config.toml
num_hidden_layers = 14
hidden_size = 64
num_attention_heads = 2
num_key_value_heads = 2
head_dim = 32
intermediate_size = 256
vocab_size = 2048
hidden_act = "tanh_gelu"
norm = "layernorm"
norm_place = "pre"
norm_eps = 1e-06
positions = "learned"
qk_norm = false
attn_scale = 0.177
bias = "all"
tie_word_embeddings = true
parallel_block = false
init = "trunc"
init_std_qkv = 0.0625
init_std_o = 0.0118
init_std_up = 0.0625
init_std_down = 0.0118
optimizer = "soap_variant"
learning_rate = 0.00784
lr_mult_up = 0.759
beta1 = 0.95
beta2 = 0.95
lr_head = 0.0114
max_grad_norm = 1.0
warmup_steps = 200
schedule = "wsd"
decay_fraction = 0.415
decay_shape = "linear"
final_lr_fraction = 0.0
batch_tokens = [32768, 65536, 98304]
max_seq_len = 256
doc_mask = true
train_tokens = 128500000
max_steps = 2161
dataset = "wikipedia_en"
Each number is 128 + 24 x the weight over its row's rms, rounded and kept within 0 to 255. Layers, rows and columns count from 0. Numbers have three digits each. The size before them is the row's rms in percent of the matrix's.

# layer 6 attention output, 64x64, rms 0.142, rows 0-63, columns 0-63
087:152097136097131161083140115140156091155116137147190130128145118142112125088115130120095120122110117172125094098156103181128145123134095138148168120162117128084125144139145138117131179148121133
091:156162096111114127161155116112170140149139105135155171167083145133150140131097171171122115111161156135127138144147141132123153116122096096168115128105129127114151126175159149128103118091164118
107:148142137123107126121127108118133162152125124138103165129127113104112135138093134104134146165096111054176061133157172141136152126120156121103091145127128140119134103101085135152118160146120147
099:132131129087124130132118139108161117102157100104141101102133143142154133145125145137118113139113175145106085148088112072106127081116102123114102100124161088144119113123117174121097074126154100
114:130127135119129128145154147117100102140102121124119132149121113117121138107145151082120107160095171108128072111125124161199129132165116123156206145097124112144145138126138112148097145094137136
094:145160136133137126125115136132165143081111127092113123152140133133126110131151109130130147138126143110157129121143171121117134121134135157186148173116138156186129099164115128123109070164192154
103:127103146143100137121129154117107129121132112123120149122112119118108114116131109122162121165177102140123134154084126164115149145092112121144105159116134183146111134120137083092170162100060163
087:128110109100124147097145166147131116140135121140137112110156126107140135085138157134135110107139085091140108112113174101157126125085120138085082070145138109129101123150138090154106117129186108
093:103169119117144107122181123123139149149111127153093170114118099146123133124153108123129176126149123130150116141120138116118125124186098135165096155176119115127176077123102158139158142116112164
112:118129126148135116137122131120092162124110092160122134090096070127167123132104150111121140109099082135150098143166096105098161136148121141076174137172108136118172130127121110107149134124111149
116:086124128148147141118122136147144100115122131099129152096173141109111110125111101157132127140141134109149171162110152125120113164056147124114119154071107150124076144107168120113166131154118131
090:117143131180109139156141122131085127112163120148130134159150119124135142154096143096128139129092102122132126149135127115167119153171147099102165125095178105176121075115133103145139162087126110
088:133108148090151112080137141132133134136130146138104128116131153102120143118128127101146100080117106194146156128115160134104158148107148154107158114141134146109195107097086144131098144101112100
104:088112181119111104110121114140136137123139155132127145091116128129134113154172137130115123111121092130108122127098082164126089121084117114131113113142086131122124112143148125195173153148080163
111:126118129129137121089121118127149145144132124123080116146140129139181129200117116129135102127110146082138171113129156134082118117120107155117114199135137141174112144136150141155136148130165093
089:102102119129124137138154116124117135121095133091113107113113132119091143165197137135116140147117090086143144143132143140092118127104176100151098107137087102140124136102147144167103193122112136
100:119146126138164114125121114108134128094122094139122138125111157146137110092129143166133162152120171166113128077149120149110103077174092125116082075098117147159142174124105131124112118117132124
098:131106135113133117082151134140137146116114127124143116113120129146096101144132085134172100126142129124157111134152079158100143165176180142152107113110116180130130144130131173144173087146141101
092:167132130143135111131142149100071126145130137132095107140138089113125148117142124189127157127116096161115132110161162136173130115134124119100138093146158141115197118120118128165084097141133145
094:138135126134140138151125144129107128123145143164122164122113138134146120118144080096120137134102122151136159113111177138192085129199118178097156147170131096140122143113165130148129133104147146
099:121133149176108144171109085166138132167130103150109138132127094136146136128143109105119143104122145089112119171150142089131143135194117154109152108131110126088132128178168108125117116130119162
114:128143105151109137108127110112167138115147124137165106124134137116117129165145108181089131150136117101079130105103129157121133106103124167180085101110115132144157150157113149072112155159154110
087:110126123086147153108137125148146129100156132122094149103125141143113133129170132132133123125117119085077145153126169110128131088076122070143151136092153161101138104113095118120145122146115069
084:140130145123138131156128111128182087113134148159137155114129092149102136098109107102128137165104101112054110124100106119173128199136122125157141120117143120126093135134103116131138145115089138
094:122158136128052111108125124149101145108112147133129152129123114114133092115116125132172104120092142145150143138143141175157097135123145108091123138130126113095112170177097118127084084116104157
095:144093147135142146108134114109157120108133152106166105141134102160110149109126123131130119101101131096143137128113136160118153163112144107111152140129150071160138170178090110065108078132117132
090:128126134145088121141149116152155097106180106125126134137106094142148119085120162142136130157143159153141126077115155105076131098114102089082119125138132136155105123158142123111146080154162130
098:127139120135127157189091119103156083146163090143147151096130133148125134097140124119111117108145080143143129132143127140159102088136130126165134191130121118098109117146157123150162123115121182
127:128119101107155122139108147114113159088116132149110114150145131127122113145135138124152128121149146184117094152131153134122124151077091150130055113069141146150196117106144118147111124142126123
109:097143117143116081120129103167113113162151102154170114104139139134156136125131130119158101106138140148123133144141129102119146127197114089155124116098132139076080182119119100129157130141125157
105:134114119129141145105109118098129126127133174081117165111131128127137098150105113151125090116110135116097130127114131151098118122101177175119174161164099109128133113142156148163104078160088103
114:145130138124151133129104144127138130145105131113124122129149172114130088075124126115121140160149156135137128114135173095131073129111137083100159118101091117124167105093128071192138126125146140
107:118126164113099113128133138118113122121124144148118113111127134153152123139168136128132127145159103142117087164085139042142131125142099163138123112164158149161109132180129149183126149157109126
078:106150140149130130165120132131144134107124166133175112130148113150115136130112123140130096106143072166136147123135091164107142099121145100126164161133132137084075148144161113138124077124180105
106:148150128125168091100128141177119129142139156087075137129141113102123135088128109133111124113145175179129114121126154149103151159135124116122172153152133120108100119079110163131075132128122117
102:131124137104155141115070143104133148121167139123083135157127162142093106140108160111112124115122138129136135127187142130156082124090130120095147149079159096120134145138101167091156124124145104
097:134127167130121106174070136122127128129135125141109091153110121149110167105122134159123132126125127148080088132085117154155107100118113146088141149129130069112102115148123124097133193130118147
095:121114113174162122113112132144118165145142123071145152127109119131113109153141133118140125153147182067142131131133125137087132139131209123147120108097158103085146121141124146148139102143113130
101:129107124089139139159168137164163109122126112146145147124106105127104124148116111139134138127099130121130140109140111122057091143177157152172112120131109148108117125120111127186190101122130158
101:117102115127100129141141139107121139145136109099131082111177110121115128130144134137155150173134056084110124124164152110157146137121155131111098110164125153089126117135143107100079132102155164
079:072165107115102155131146133141109130154104191157126134154098133108128136147135115127088136134112144092138158174121107141140138145149126124101126099156130074100146136152118139168121153135104176
098:139166136143148135102140137079101111146096133120115099135148177112113110095090135135139140104099161134134152087153142130142134150096123125103118109157146091147167068094146134140159154128149099
109:128122096121124121152120121124114125132122141157113105107143169138105124167128149160110161171126146132108187104125094083148120125123126137119126118153135162110097117114118071112131086155175070
104:106092128129190102145127135096151081156114094121128132119151140112132105120116161160149111099155135167101106104151119110092144123089096117135141139132144156151119128110152084105126072148152121
091:121126144137112116114124124161118130159128158142116114161134119128141167078111129114083140138132104146147167114083150133127121150160075159110079130134099085079096142138090121094123163132136124
111:138120135122112122136137125106104115165136118161151153114151099159136145111124114086122126099116085112132127115142088068082129103129132131154188110129157130106089109144096121158177158154107120
091:137131118120133163150122143142103108131139116160171113147137141127130138096126123154139153145103138056113147141113097122109123106156117150114030107090090115110123140147149114110105124140153124
091:089097122131103123133146111141145135140143133127119149118123126160150129099142099143124099190144106110158154130082137158089111120164130112152137105134110106118138119133174160110197123070125119
108:118121152132144113068117120147115135136143096110149120130107143141120140123143093143138168097117102093188164090138155137158142131142135143157156117114112089174166160080098115125161125129143128
085:110173118115160166162137106110091104141098160116121074150118092128154121109098098117106124133127141137119129170168114131147151162132103174107141117104156132127135113133136165096131149150170155
082:149112102135086119122139136138108146134113104087113094153115191125114140148106122103158145116147152104076119142140096144141148113143113087117087111151151158137154177093074130120118127112115131
086:111100112130115144176102128147126085141164133109145132145149134084122114152140158107148145088109115132127165147121127097096104089098083134111129148156120207128142153125156151139119124129098139
094:140130153097120135080130123157100112123139131124120148133119119102145153117144132153095101144099132180142156128096120099161141128170152193148143148123131172119122181094133116101125167123126089
109:119126137101074140134105136123127155111100122120168126082124155132120131113105101117097135126153128132152115132115086143183146151122134165201104081111108103124110130111160135141119159125121083
095:152133124110163108130096166141130175143129115132097118143113134122099115151159132084116128121126138092148126097145135110128089114116149105168153135116141059111082113098138121113093142089086103
116:150140146168103103166126125093137122065119101134121125142109121105112159131107154114111107117162152171107146121096108108116155142098119089124137119101167136157152121140093134123074127087099117
114:153155121123118147098153129125131126110136127130166171130124169149138107169136136134138150128157147161093126161080158106156141130128150125167134108134122181158115142129108141091096111156173076
102:154143118121135123113133112177115134141088140139122083144081129151084148145136119123138113153111131107128131115093102132116158133144161152100163094153123113145111169070132095126124167120107184
104:147143114155129145101127108101139129106181146133108103172141105112126122105098147117140148125163075143166148136097086121112114151136176156127120110079112133177099104118154169111133121133124109
111:125140156137155106172148135155105130133129175128173118111118119125133080147127142090127143145129145110158135134146103107152116119122108129104132177128106158114084089142145088137165150116058121
110:123112132123151132104117126088146142097120113088118105117122150117127131141119147141142092127120123155136142166145122168153105143086147113126088155120137153155200117103104138086127057130123163
082:149100098127109160134093125147092108139077115172158132135077131093172156157122146140113128111171129135149105135139122123138158126128136092131175102147146100148136139146147165168105147126151146
116:150141128170109117150136134129151127122128128124137146132133107153144137114143138125141131091139147150090105077141121125118165102123105058132104164189130134151089112119095150070163112115154133
103:118115108102124127120135133104144137120086171130112129159136124109173141122134111150124141125122139161111069117137089116105101105148174099103082152156071116105138107121145134137087136091122086